config.yaml
n_layer: 9
norm: "layernorm"
norm_eps: 1e-06
qk_norm: true
bias: "none"
beta1: 0.95
Each number is 200 + 40 x the weight over its row's rms, rounded and kept within 0 to 999. Layers, rows and columns count from 0. The size before them is the row's rms in percent of the matrix's.

# layer 3 MLP down (transposed), 896x224, rms 0.0527, rows 50-65, columns 0-223
101,271,213,202,225,181,168,240,169,179,130,189,185,240,224,184,250,213,135,197,165,173,197,178,221,215,151,222,238,154,174,201,184,189,239,239,260,187,252,187,245,180,185,175,141,191,216,247,206,174,230,152,243,197,177,245,204,153,184,239,224,162,273,208,134,224,207,247,183,223,222,211,177,204,172,172,170,225,204,179,168,238,258,143,234,220,231,157,177,209,132,261,150,282,181,246,259,196,225,240,251,189,110,231,230,206,161,194,227,176,175,207,122,218,170,181,172,130,194,191,157,205,228,262,149,270,123,273,129,135,228,211,231,198,190,224,210,252,119,237,149,177,224,136,166,263,236,149,236,167,169,83,209,234,191,226,168,196,115,134,231,161,137,277,188,171,235,226,185,255,231,182,204,203,193,228,282,179,276,241,165,154,153,224,190,173,243,209,202,243,325,180,141,170,229,190,186,223,192,230,194,200,180,247,227,152,202,174,183,134,235,168,197,112,222,238,256,278,170,238,192,240,205,202,206
103,237,202,237,146,261,198,157,245,298,210,182,217,221,177,183,181,162,214,164,217,154,206,247,199,270,163,223,139,225,179,201,216,218,189,213,205,182,142,146,198,220,181,221,139,239,241,206,190,218,170,181,194,162,218,175,215,154,262,241,215,216,169,200,192,172,166,319,213,280,163,208,186,214,227,211,215,201,203,203,134,202,160,263,177,205,129,219,217,282,142,190,310,156,191,192,216,139,214,167,227,173,157,204,200,237,160,194,223,227,207,177,157,83,213,189,154,186,231,216,187,148,180,262,228,229,214,224,195,157,184,218,253,199,186,222,148,238,209,181,177,210,111,202,164,99,256,278,263,202,204,289,223,192,198,146,228,185,197,157,214,169,178,129,184,231,225,183,311,217,158,172,116,275,177,141,218,214,185,195,174,134,152,195,218,175,179,231,183,224,260,213,247,221,220,180,126,188,191,238,222,179,158,252,268,192,162,187,242,247,138,242,160,168,245,210,203,232,200,157,171,271,310,125,203
105,189,125,181,183,205,298,185,237,173,221,197,180,172,191,146,271,216,234,273,258,176,216,155,198,224,181,108,206,191,216,200,259,256,204,212,265,222,139,148,195,199,173,217,191,192,264,214,143,225,189,200,234,248,129,192,182,256,223,246,177,171,183,235,211,227,271,206,139,190,194,135,178,178,253,273,226,133,204,205,234,136,221,286,190,164,251,246,202,232,210,179,234,216,168,161,226,226,232,186,225,169,207,259,156,251,145,154,196,160,166,244,222,210,188,209,201,213,228,193,311,163,228,268,188,214,215,144,188,185,203,216,222,238,174,188,145,186,243,190,165,243,226,118,211,178,187,204,155,197,114,142,213,234,187,190,246,216,138,275,235,148,219,178,231,205,177,179,181,241,188,220,272,222,134,185,206,251,184,258,185,192,200,199,182,119,242,133,232,170,193,253,198,155,213,208,159,144,205,116,90,213,236,185,105,189,159,251,256,197,145,255,249,129,183,203,108,230,205,252,200,229,207,233,182
098,171,153,200,177,150,193,229,254,200,229,150,193,206,197,199,298,253,219,162,205,150,190,240,152,230,182,160,209,235,258,207,219,92,133,156,211,114,209,167,203,155,196,158,212,184,168,195,225,194,186,173,237,203,278,142,224,162,189,142,210,230,183,176,169,126,151,173,153,213,246,266,243,146,276,167,186,211,174,208,230,184,183,178,146,228,208,171,206,170,141,281,292,175,229,264,189,201,220,212,185,212,172,235,253,209,233,176,274,198,264,282,224,194,206,176,175,257,155,108,164,131,186,158,161,213,162,233,147,217,246,229,110,206,201,235,263,187,96,201,236,239,220,214,158,183,236,220,261,234,219,247,191,141,193,166,238,208,134,200,225,273,185,200,231,184,258,159,219,278,172,209,240,188,194,190,228,205,262,215,275,218,126,190,209,207,179,162,135,258,255,196,160,156,211,159,222,226,209,144,281,192,171,194,273,214,150,269,238,198,205,183,183,179,218,200,148,175,186,193,163,201,200,226,270
097,150,159,203,183,156,109,177,246,187,182,260,208,186,168,182,196,269,198,237,184,187,225,179,213,218,174,251,227,209,216,223,282,195,173,171,216,162,130,174,262,201,214,140,152,297,196,229,176,272,181,210,255,151,202,180,157,174,292,228,193,221,153,252,196,205,155,168,92,241,178,136,221,157,160,222,183,219,165,206,192,220,162,178,186,134,210,211,190,286,225,210,184,279,244,174,217,166,183,170,212,214,171,248,261,252,228,206,170,266,224,185,255,115,181,257,174,205,224,221,138,153,192,247,224,249,175,155,205,171,280,204,198,199,179,284,221,196,175,195,140,263,204,185,182,234,152,225,241,232,161,180,117,225,209,231,271,159,220,144,180,197,170,239,209,171,152,209,274,201,206,194,191,200,240,115,192,242,219,219,254,234,216,160,134,147,195,196,187,194,221,164,154,178,226,191,212,169,176,185,201,157,240,162,206,96,234,232,202,252,143,192,192,185,296,226,204,179,267,174,336,166,193,204,154
107,193,223,215,104,179,154,141,214,195,202,233,188,214,201,185,209,218,234,186,216,195,165,225,123,247,163,143,209,186,206,213,179,182,242,241,285,166,214,250,245,186,218,204,204,128,141,201,223,183,174,243,242,158,195,188,213,235,228,207,172,168,155,248,238,256,218,256,238,212,158,190,207,218,171,146,250,200,112,238,129,245,213,249,202,270,262,275,156,182,158,170,192,252,216,201,167,205,210,188,234,237,152,176,126,232,285,199,168,215,169,173,309,206,200,235,181,185,158,257,172,187,182,158,137,99,230,250,198,184,197,189,252,172,131,169,209,181,137,151,202,156,172,229,214,176,167,207,218,231,244,254,259,211,167,211,236,203,178,211,227,222,187,174,193,204,222,191,174,193,232,209,196,160,208,238,161,220,236,212,206,133,167,210,133,290,194,75,240,246,219,145,222,225,198,236,193,200,213,255,161,215,312,184,201,228,210,123,274,123,225,271,190,134,163,239,274,233,160,205,165,251,179,177,110
102,253,196,194,219,169,176,174,225,263,196,193,220,229,172,217,255,140,270,159,239,174,190,215,177,147,213,218,194,164,194,142,196,167,223,275,175,263,162,184,168,227,140,212,202,279,136,172,208,167,248,160,236,169,271,238,248,181,127,265,184,197,264,132,221,198,76,156,204,259,253,193,232,170,204,165,199,221,158,229,234,204,241,143,202,208,259,169,165,204,268,249,217,171,184,196,196,176,195,134,192,239,165,182,167,169,193,141,261,138,194,189,241,264,288,171,269,177,200,183,271,139,160,168,165,191,184,247,239,272,218,264,172,191,203,214,198,174,270,132,163,253,212,221,262,191,199,220,188,133,195,206,251,211,219,189,113,181,163,197,177,160,192,212,174,214,265,224,194,163,165,187,225,191,181,206,238,210,85,266,264,244,235,227,171,174,176,182,254,241,192,218,209,286,134,150,259,171,220,235,212,191,167,282,207,188,190,153,244,141,179,231,221,132,144,211,196,199,123,203,176,215,216,216,172
117,262,187,194,237,222,172,168,235,243,135,277,205,189,216,249,144,143,159,182,169,164,188,157,218,187,235,207,133,233,202,196,215,237,189,150,233,168,239,137,226,206,189,217,139,216,190,187,205,176,194,182,197,265,212,194,201,179,220,198,206,189,224,282,237,262,179,176,272,255,162,169,207,158,203,152,162,239,217,262,299,182,161,167,199,205,136,182,195,212,202,201,267,196,255,247,227,116,137,208,143,186,127,174,187,196,156,175,178,177,208,144,165,212,125,245,204,274,260,215,221,208,200,162,108,157,172,255,140,179,230,233,211,240,184,169,181,237,187,233,143,174,207,167,191,210,198,189,208,228,271,158,170,248,233,182,197,205,257,236,152,160,282,220,234,141,242,260,209,180,171,225,205,96,157,172,178,189,187,228,257,181,218,229,157,181,114,233,286,251,118,162,219,277,219,271,212,171,175,256,212,197,222,193,218,156,251,204,219,170,177,161,253,220,288,191,282,164,210,139,156,174,247,262,148
114,182,130,244,231,184,223,233,195,203,228,217,159,239,215,173,258,243,192,178,258,213,245,111,164,185,236,120,200,177,158,190,197,195,220,238,192,148,175,263,74,153,317,154,165,240,214,268,252,185,211,172,168,238,209,197,214,223,218,190,153,230,193,219,232,180,179,154,166,190,256,146,171,255,197,239,258,191,171,260,200,174,156,201,162,311,218,178,144,203,190,195,215,263,212,194,219,208,177,192,197,97,153,237,250,168,225,147,210,160,194,151,164,198,185,253,226,260,185,189,261,270,194,159,223,256,194,221,212,204,270,190,210,153,238,163,184,202,213,252,191,221,172,179,197,256,225,126,133,206,221,207,157,222,167,266,214,268,146,146,225,227,253,199,153,206,176,156,179,192,247,161,230,168,208,152,222,226,245,182,179,315,164,222,155,135,191,116,199,189,124,213,227,163,197,185,213,260,225,299,179,185,207,168,171,162,223,214,216,178,197,184,211,146,196,290,246,271,157,179,189,204,177,200,142
108,227,219,172,172,213,228,189,167,226,245,189,257,144,217,226,123,222,195,209,147,185,192,198,244,175,173,254,237,203,191,215,194,186,177,131,229,130,179,204,191,112,230,206,130,232,176,139,209,219,197,272,177,277,152,193,161,155,237,174,186,146,124,215,273,197,260,174,177,242,167,223,161,197,127,253,161,249,243,257,221,189,200,156,158,219,154,251,195,223,190,322,239,206,219,249,271,157,147,215,260,205,263,223,226,180,193,180,238,115,149,254,159,189,112,177,237,180,254,251,216,209,214,223,106,203,130,124,204,217,251,191,231,183,272,198,158,257,253,252,137,200,238,180,196,250,282,242,154,269,186,141,221,193,177,241,233,177,268,235,203,179,205,252,179,201,223,154,198,196,212,205,190,243,183,219,166,180,209,195,187,216,214,222,193,196,187,210,187,160,174,158,212,188,98,150,153,268,180,207,223,159,196,234,180,152,244,217,184,116,199,207,235,261,175,151,203,277,213,189,128,155,216,208,230
093,257,222,190,167,214,141,231,170,148,217,120,272,151,137,208,130,174,229,164,179,220,195,250,230,221,206,168,212,178,199,208,198,166,245,173,132,208,194,196,293,247,190,201,177,158,184,201,147,287,154,187,243,149,232,212,186,143,197,228,189,180,197,128,256,226,135,197,193,195,198,219,206,257,194,231,159,232,229,146,241,198,201,156,209,178,224,164,170,221,246,186,216,150,109,227,180,250,126,234,180,238,258,142,148,226,235,223,296,227,232,165,191,183,221,174,275,214,237,165,118,257,221,183,200,190,158,153,176,249,241,150,243,164,287,271,217,208,203,197,201,244,264,284,146,136,187,210,153,215,185,219,220,171,184,166,286,181,195,304,219,210,194,226,187,225,223,208,234,180,136,260,210,182,157,148,160,201,168,205,247,259,238,221,214,188,152,146,251,215,192,117,289,193,225,257,197,190,208,170,259,192,246,193,124,187,184,163,199,150,195,209,193,221,119,125,237,187,180,221,207,245,197,258,160
091,202,206,143,225,218,186,218,254,282,95,246,254,197,203,169,134,241,170,140,205,161,215,220,210,153,267,177,145,152,218,163,255,196,175,156,212,195,225,103,134,202,273,226,181,205,222,210,165,246,247,187,270,126,238,231,198,154,215,207,181,279,207,188,286,234,109,228,187,190,241,279,189,279,250,190,181,206,81,149,155,205,205,186,198,237,177,292,197,133,205,161,187,243,220,197,191,165,203,197,215,156,142,151,166,212,167,201,218,124,176,160,127,276,269,152,210,175,175,187,198,184,146,241,288,248,210,194,172,156,206,190,221,192,234,180,198,232,228,227,163,241,203,192,216,255,129,176,180,213,196,187,162,178,219,160,166,240,187,200,196,184,168,210,205,159,208,272,202,198,288,255,189,242,229,273,236,179,274,183,225,173,173,246,182,146,195,174,230,179,176,244,211,223,190,268,215,176,239,227,167,241,181,226,181,189,162,222,192,235,209,272,208,162,193,244,183,201,111,223,161,147,252,139,216
096,224,130,231,210,174,172,197,141,173,233,203,243,167,169,202,161,229,203,204,191,176,240,199,133,230,195,163,210,224,275,252,228,200,180,191,283,287,227,205,120,159,259,180,211,151,168,225,224,291,190,243,175,188,212,145,192,255,273,184,229,160,187,273,164,221,150,166,137,194,198,175,146,189,215,143,165,215,168,161,199,101,170,147,190,226,132,295,226,159,257,242,150,280,253,136,239,229,130,150,188,226,212,159,220,147,126,160,142,188,220,154,175,168,125,221,265,208,172,196,178,224,173,258,211,194,185,173,241,231,192,165,138,215,193,205,175,179,256,228,214,186,219,198,168,187,228,235,230,192,205,208,262,175,201,220,190,210,172,170,143,232,190,162,172,153,177,262,214,234,217,250,159,211,183,159,132,232,192,291,215,199,166,229,228,164,252,178,294,187,245,208,184,231,226,220,285,183,199,248,226,159,177,193,230,251,195,228,293,177,256,165,167,136,237,190,174,162,168,256,269,275,210,149,209
107,135,228,222,243,102,230,190,212,198,226,223,224,144,253,197,231,211,148,190,253,157,213,196,275,235,217,192,152,215,173,201,168,190,241,181,263,198,231,219,118,129,245,268,210,240,189,248,206,200,136,194,170,252,277,240,214,209,210,273,221,161,231,160,222,149,295,143,251,213,157,184,180,218,192,257,225,145,110,228,190,216,233,189,286,173,212,186,153,193,246,201,220,227,129,207,248,163,269,276,182,197,241,203,194,166,227,203,161,221,195,145,185,167,222,214,166,200,173,155,205,191,214,206,248,262,170,186,254,209,200,162,317,200,191,250,205,186,136,252,156,229,125,179,132,237,186,119,167,239,215,239,182,253,231,119,231,189,156,212,262,192,218,211,185,154,108,210,245,213,200,116,202,213,200,246,116,146,197,253,219,216,227,185,151,211,164,186,187,195,215,243,165,177,198,210,197,180,139,189,187,151,208,189,209,213,229,151,259,193,189,208,245,142,138,195,205,151,166,291,178,102,211,227,198
103,187,200,256,144,275,210,231,203,205,240,160,203,197,221,203,166,224,162,232,164,197,197,194,199,206,181,235,199,248,159,197,217,227,158,206,151,182,216,249,175,135,268,141,187,206,238,133,178,198,206,217,181,211,186,199,109,178,220,245,219,166,232,191,159,217,278,181,198,169,206,145,188,209,185,180,137,249,272,204,176,265,271,265,275,139,210,168,121,242,235,243,255,224,162,184,192,193,148,169,146,206,153,199,256,214,244,187,170,163,188,156,218,266,196,222,252,244,194,123,236,166,169,160,184,163,190,157,254,206,262,170,209,227,165,176,234,242,226,194,186,220,157,229,217,169,307,239,172,243,164,176,259,178,228,173,180,200,223,143,178,293,218,217,154,244,206,226,209,188,195,256,138,175,149,146,196,215,191,208,160,324,175,231,179,215,207,168,234,260,144,197,309,268,194,136,212,229,244,223,207,221,104,194,207,200,201,127,165,195,250,173,170,234,206,203,232,164,97,268,102,203,157,166,187
096,150,218,150,183,147,231,194,156,242,261,252,173,216,230,234,203,131,186,221,113,175,260,146,206,272,228,198,172,131,165,213,160,125,237,229,167,170,153,169,205,202,199,235,174,135,228,193,186,153,167,232,192,218,198,215,215,220,167,262,205,184,198,247,166,217,221,224,197,284,167,229,204,185,169,217,142,207,195,222,221,269,247,142,105,144,223,170,211,264,179,167,311,195,287,224,224,242,171,198,213,224,274,215,174,261,288,237,99,172,224,172,206,209,196,254,305,197,252,200,188,179,203,186,146,220,144,165,254,183,163,203,154,182,203,211,193,180,162,185,198,243,208,170,188,125,201,195,201,170,200,227,231,216,250,314,143,148,222,247,192,180,212,240,163,187,217,174,290,187,180,195,238,162,183,203,298,242,172,218,161,252,121,194,205,236,144,191,226,161,225,252,189,212,158,206,259,267,175,232,179,198,225,153,183,156,172,179,252,239,165,169,219,158,169,152,208,191,243,179,115,196,199,235,134
# layer 3 MLP up, 896x224, rms 0.15, rows 51-65, columns 0-223
100,216,203,173,184,182,195,209,227,238,153,195,119,188,228,181,162,219,143,175,169,226,185,214,252,197,128,166,164,178,183,142,227,190,183,155,133,227,162,250,234,150,172,176,243,180,176,161,177,219,209,192,242,210,223,149,174,245,226,149,244,169,182,170,185,169,223,328,174,204,199,196,201,235,220,187,221,196,263,180,256,191,209,155,183,230,185,188,238,181,194,200,167,213,156,204,188,227,241,257,187,205,198,196,228,220,180,120,99,252,151,170,146,240,148,218,209,218,150,216,218,219,215,260,202,223,245,191,258,205,176,220,176,222,222,271,157,173,197,261,180,194,152,221,176,104,214,188,204,205,199,261,120,139,227,284,183,220,228,193,256,237,211,160,250,223,278,174,269,181,162,221,189,197,127,140,236,234,222,251,183,171,150,228,150,211,192,200,169,143,323,271,273,172,255,254,107,114,199,193,218,201,300,218,86,205,153,191,190,111,176,198,256,186,246,152,199,202,190,144,164,181,219,199,194
103,184,138,188,215,138,201,191,216,233,187,281,206,183,177,188,300,167,167,212,267,229,201,147,272,160,179,270,228,215,201,219,218,243,193,225,242,205,194,192,149,216,174,238,179,194,131,166,247,194,249,239,221,202,214,265,242,212,143,216,201,229,171,132,198,212,171,199,168,211,171,122,183,150,235,147,231,162,182,224,263,271,200,192,228,195,214,229,154,166,195,220,270,233,300,215,210,179,192,154,202,211,182,257,228,184,112,170,245,194,190,190,239,201,195,191,253,220,269,128,203,204,182,237,132,183,182,194,213,170,133,257,94,267,199,90,203,216,210,173,251,227,273,177,122,255,216,240,164,197,239,258,187,210,281,169,190,152,216,222,254,100,150,226,181,228,182,190,222,158,189,214,200,124,261,220,154,136,231,233,200,207,181,288,231,206,139,181,140,153,199,190,148,158,220,178,202,142,246,236,133,220,192,177,222,134,241,191,233,208,178,138,254,163,224,144,191,221,177,263,208,198,210,205,148
103,229,130,147,176,226,206,153,198,190,144,226,255,211,211,154,171,171,199,204,160,302,130,204,237,234,146,199,206,168,239,207,252,212,159,176,216,193,180,191,211,200,269,175,216,247,209,193,246,280,153,188,143,251,151,189,220,162,216,226,161,238,70,227,258,209,251,208,206,190,198,186,230,191,187,336,230,193,196,122,203,166,218,175,198,200,122,170,196,201,196,250,241,227,224,238,302,186,248,276,229,194,205,246,181,244,199,268,216,236,144,270,205,203,189,232,220,197,184,149,147,209,178,240,158,211,148,225,130,139,229,205,207,186,199,210,220,214,133,239,187,256,230,217,222,185,202,240,237,141,240,216,170,241,162,155,202,180,219,195,150,227,289,281,198,139,219,231,164,178,306,216,238,126,196,177,174,171,170,186,259,214,110,163,180,196,209,173,179,244,246,203,204,197,205,178,246,223,182,194,216,179,251,169,256,273,171,178,131,160,230,266,188,154,190,182,239,249,171,154,171,211,114,250,183
096,222,191,182,204,201,230,283,252,200,247,184,171,212,155,214,189,187,199,189,243,235,205,227,217,112,250,146,260,193,281,162,171,210,192,180,200,176,161,184,206,228,225,176,185,216,217,171,165,100,238,212,192,268,255,233,235,206,177,169,215,183,167,252,144,199,184,248,174,197,222,223,111,209,173,177,188,163,201,145,185,179,141,227,176,207,239,153,167,183,214,198,229,332,197,135,175,145,221,210,158,151,203,177,238,217,227,249,197,151,205,240,137,217,176,194,297,230,167,218,216,185,214,226,304,243,155,179,180,251,254,226,241,190,157,209,179,237,124,193,207,195,197,155,214,156,209,217,174,143,225,207,211,138,220,137,195,162,160,220,224,120,229,170,212,192,151,212,186,220,236,210,209,244,253,282,212,259,146,273,172,221,157,160,231,217,117,208,212,193,186,160,253,163,277,225,222,267,175,270,180,171,182,203,253,201,159,161,187,151,166,291,209,320,208,122,195,241,151,175,177,165,164,285,258
103,180,176,213,117,244,137,125,155,225,165,223,228,124,181,235,253,173,209,209,229,250,119,235,216,137,209,183,188,183,193,214,125,205,175,308,197,196,188,150,187,193,224,211,209,285,222,251,226,241,195,195,271,122,236,154,221,264,212,213,151,173,168,164,253,210,184,183,251,167,197,230,245,261,208,202,188,190,142,176,142,228,208,235,178,226,162,250,170,240,262,147,200,174,214,253,180,104,211,202,226,172,155,204,163,242,261,261,142,237,148,173,182,327,187,174,245,208,258,218,131,305,175,145,208,147,217,226,187,153,153,215,273,191,225,221,192,210,219,189,205,187,230,217,169,172,230,219,161,235,182,164,279,131,179,196,155,216,258,216,221,176,228,216,182,180,242,186,195,206,176,250,164,184,252,222,151,172,257,205,227,198,227,205,166,168,162,132,213,230,244,198,147,166,241,218,167,159,210,184,232,168,181,193,169,208,225,134,200,195,143,238,258,199,184,223,181,230,149,256,247,138,78,196,146
104,200,172,178,181,227,198,177,174,208,281,241,228,138,173,170,167,264,201,226,221,203,219,171,213,261,199,290,193,146,171,175,207,222,213,212,196,136,106,187,205,243,152,138,209,185,190,223,194,165,206,192,257,240,147,196,174,178,124,181,205,200,188,246,220,240,176,263,133,271,181,270,274,98,140,227,186,177,191,177,151,132,217,208,183,169,202,214,117,239,148,160,218,179,219,172,230,156,271,222,236,136,214,287,238,230,245,217,167,154,175,193,191,171,149,202,208,173,205,192,181,138,212,229,189,211,246,168,144,288,229,149,239,136,200,140,153,229,181,277,71,182,213,216,212,228,207,166,140,156,193,267,235,216,211,199,242,245,177,191,173,191,217,297,189,239,260,187,170,188,124,304,147,200,211,209,260,201,202,143,297,181,190,258,144,215,197,289,157,169,221,182,227,223,204,215,234,200,205,205,179,228,162,267,197,231,207,238,151,218,235,208,189,149,192,204,200,221,250,221,214,183,174,168,171
131,206,197,190,251,226,214,191,248,256,183,258,191,205,161,224,143,136,115,175,221,160,251,234,189,208,234,151,267,170,176,172,238,264,180,245,194,177,220,191,229,170,198,193,149,209,160,137,227,174,229,184,220,226,186,177,230,234,157,146,152,179,266,215,188,261,210,189,228,197,175,164,222,200,184,158,181,185,167,258,240,130,146,159,227,169,161,225,187,217,204,199,279,188,193,167,235,115,173,197,183,227,133,143,178,233,177,182,105,223,268,74,173,239,160,136,255,217,235,205,207,229,161,164,187,149,219,141,101,227,263,275,221,185,212,139,183,188,223,189,171,181,182,141,159,202,169,153,254,199,235,179,104,204,187,173,177,195,146,229,189,153,289,197,182,156,133,226,141,249,161,177,192,177,174,182,154,204,176,207,215,165,236,263,144,196,173,147,210,249,169,239,236,233,193,210,230,217,137,248,212,235,269,153,195,158,232,206,185,238,183,139,225,207,275,183,229,160,117,150,161,274,154,264,150
117,101,163,229,215,265,190,186,203,171,246,221,204,204,189,190,209,191,176,205,193,190,172,133,223,217,251,152,171,195,191,165,240,208,207,242,218,125,213,268,103,137,253,198,183,195,174,302,188,159,196,165,251,208,174,183,240,191,173,235,200,182,180,243,203,229,192,169,157,168,176,192,152,191,185,254,211,196,282,206,135,130,190,125,238,248,203,194,203,231,211,217,264,214,213,215,269,176,180,135,232,124,153,179,224,197,224,213,182,208,166,188,80,182,162,152,168,280,174,183,300,247,216,185,228,208,155,227,224,180,219,184,192,138,187,190,169,229,281,242,179,172,198,209,184,242,197,217,190,224,236,175,180,238,175,176,192,248,120,128,182,205,233,222,151,261,190,251,170,220,226,93,199,158,222,126,262,184,291,161,190,208,138,177,165,175,235,215,201,183,84,177,252,149,186,161,217,226,195,172,150,233,225,169,245,214,219,164,194,150,220,197,185,165,123,237,219,225,122,177,128,269,232,211,127
110,226,206,237,211,204,173,166,260,215,180,231,188,195,192,226,250,280,258,262,163,180,163,175,161,171,174,235,177,168,169,175,184,212,160,191,216,204,128,176,195,173,201,168,162,153,185,142,251,209,264,233,147,153,204,195,224,137,171,206,162,136,177,211,251,250,191,147,196,214,200,244,189,222,121,195,165,172,146,212,228,180,175,173,152,299,245,105,181,209,171,267,246,131,153,186,240,166,166,171,221,155,254,192,196,163,201,210,241,128,117,218,184,163,176,143,290,168,266,204,227,199,196,175,203,166,167,150,156,272,228,235,171,197,220,196,174,143,207,278,224,224,190,200,97,143,241,166,192,183,140,256,200,128,161,244,179,212,221,238,125,281,153,236,216,186,228,228,237,211,193,142,161,176,161,231,217,202,127,226,185,168,158,218,158,185,159,157,171,134,190,174,237,141,61,199,233,237,195,205,175,173,214,224,210,190,235,171,160,184,251,234,238,265,186,142,123,209,170,186,184,155,258,194,247
096,237,240,127,183,170,237,178,215,108,115,174,217,171,266,270,142,172,199,174,129,282,203,201,213,239,214,156,152,202,211,214,215,147,238,143,147,169,262,202,198,174,224,188,135,233,244,152,177,264,212,87,201,203,232,187,116,199,180,206,211,152,203,243,272,248,236,143,198,189,182,190,189,166,226,159,199,190,227,200,175,206,226,179,191,191,215,173,136,214,198,251,246,180,240,192,226,134,186,233,171,269,193,219,225,150,201,239,206,180,243,313,244,145,216,186,269,204,227,177,207,217,227,199,141,171,138,206,241,193,288,176,164,219,178,246,216,206,189,77,174,161,233,219,233,212,210,193,264,219,173,185,190,243,250,253,187,197,184,250,244,180,205,239,154,238,159,215,256,185,210,219,264,169,228,169,204,171,230,156,298,164,221,216,166,208,163,213,142,188,246,247,110,154,229,204,194,234,192,248,188,179,181,228,184,194,262,210,210,138,233,190,216,214,169,210,125,225,189,234,65,224,237,146,249
094,185,138,217,195,212,209,231,219,193,191,207,185,207,166,149,196,138,123,204,268,148,173,253,118,243,152,190,270,208,192,194,203,179,244,273,176,197,179,191,196,195,219,241,163,217,248,187,237,208,232,245,187,238,195,195,176,280,193,195,189,174,275,199,208,187,208,103,267,198,206,309,193,232,201,225,166,266,281,223,228,259,184,185,151,269,197,212,195,219,125,190,219,167,234,169,194,194,239,183,190,164,230,153,186,173,222,239,210,83,198,205,166,213,186,252,149,150,200,150,132,163,164,133,234,200,253,177,143,180,167,236,211,200,143,163,169,181,252,186,196,155,189,154,172,140,175,138,245,170,190,206,218,223,245,205,298,185,246,217,213,211,176,297,274,231,190,183,259,210,280,131,204,193,164,201,165,159,171,184,131,253,159,169,102,195,153,139,194,180,178,202,178,194,247,230,276,212,271,183,264,264,160,263,252,211,180,241,173,141,162,231,200,196,216,203,200,163,222,135,215,215,136,153,188
098,244,231,189,200,204,181,185,184,194,199,130,192,148,227,242,167,159,205,196,183,167,199,172,194,205,215,233,208,236,238,184,252,208,175,208,189,217,248,237,201,194,215,155,158,249,159,285,166,129,225,195,171,220,156,158,231,212,192,236,158,170,139,166,221,178,249,121,138,151,180,191,260,207,221,163,220,221,221,168,175,165,194,236,204,276,148,271,211,212,180,216,237,190,178,201,195,158,185,164,241,139,157,215,239,211,161,203,129,280,150,163,211,174,144,198,185,252,102,99,231,247,198,162,148,138,140,215,147,144,188,243,170,303,169,223,97,162,208,238,154,198,189,236,218,246,173,150,281,168,222,241,193,222,199,243,222,211,211,165,235,271,259,156,229,219,171,226,217,191,197,173,129,204,235,225,161,200,217,226,200,192,122,208,256,268,159,192,194,189,102,232,234,288,217,194,154,231,222,267,188,258,196,281,246,187,196,169,232,115,156,154,192,213,209,221,244,129,164,175,176,210,243,264,116
110,193,204,216,192,269,262,206,164,147,163,155,149,214,205,236,186,222,216,245,244,190,270,256,244,213,200,219,173,239,191,173,227,283,221,208,146,222,286,204,252,251,272,213,231,216,222,172,204,199,158,214,220,167,232,193,202,189,173,177,116,240,232,211,146,219,249,204,213,230,159,106,212,169,232,153,221,198,157,237,151,184,264,204,147,172,172,242,222,308,215,280,145,239,174,249,253,146,216,262,200,198,252,230,189,225,190,225,209,159,258,164,204,282,206,204,206,194,280,156,145,269,243,279,252,208,221,212,178,167,179,261,204,229,161,206,152,178,194,164,212,195,203,176,240,252,163,195,159,256,139,186,247,189,191,136,198,225,210,207,230,130,189,222,166,275,201,140,206,195,148,199,149,209,254,248,152,134,145,238,250,187,203,218,232,247,271,232,230,237,190,111,193,142,203,221,197,209,217,200,182,192,205,217,171,151,299,249,221,222,162,250,183,269,211,230,293,190,182,248,222,198,303,164,184
105,162,297,192,256,175,217,266,167,214,124,262,209,191,235,222,187,162,232,199,213,181,238,174,186,215,193,193,178,131,168,212,211,189,219,269,220,208,212,183,256,242,184,261,200,192,262,232,278,146,126,198,264,215,161,183,222,179,187,170,206,258,204,189,270,93,256,239,238,207,174,253,236,175,154,177,234,201,184,262,216,213,184,142,203,190,227,215,250,203,205,191,208,160,175,155,191,210,206,248,212,227,180,193,162,31,180,177,188,206,245,213,218,212,193,205,237,207,216,138,182,178,173,202,279,201,245,184,229,215,184,290,118,212,132,207,192,229,205,157,165,199,260,183,174,246,261,147,189,222,206,262,167,221,178,179,174,137,118,241,196,142,209,250,180,201,154,207,242,154,241,184,183,197,178,161,266,239,149,112,236,285,193,188,168,239,233,169,231,232,152,233,225,129,89,164,204,146,223,275,229,153,216,179,206,230,223,231,133,232,180,223,177,147,201,140,138,179,236,245,204,183,175,212,211
098,232,317,187,108,152,204,282,204,192,163,213,125,197,175,181,234,229,196,221,251,209,121,292,120,207,130,148,208,187,232,223,220,211,201,185,227,192,153,177,155,224,174,185,218,141,250,250,246,179,195,255,146,190,213,262,170,267,166,164,209,158,227,149,159,169,244,253,200,205,185,140,240,202,189,180,167,142,287,159,221,141,169,236,174,204,262,154,175,225,260,177,230,151,170,205,247,193,219,212,289,214,295,172,199,208,175,267,208,181,247,193,164,193,279,189,143,204,186,193,239,192,198,225,211,214,182,140,173,203,245,249,176,195,185,221,177,201,180,112,152,153,160,149,141,154,286,174,172,221,250,166,169,166,241,251,234,228,144,216,198,167,220,153,213,248,246,185,212,251,143,240,210,216,246,197,177,203,178,199,247,216,201,171,172,220,198,155,209,183,198,221,133,195,206,144,143,196,251,230,185,213,222,190,201,257,252,222,133,264,199,272,186,220,168,196,178,143,101,167,260,144,246,182,247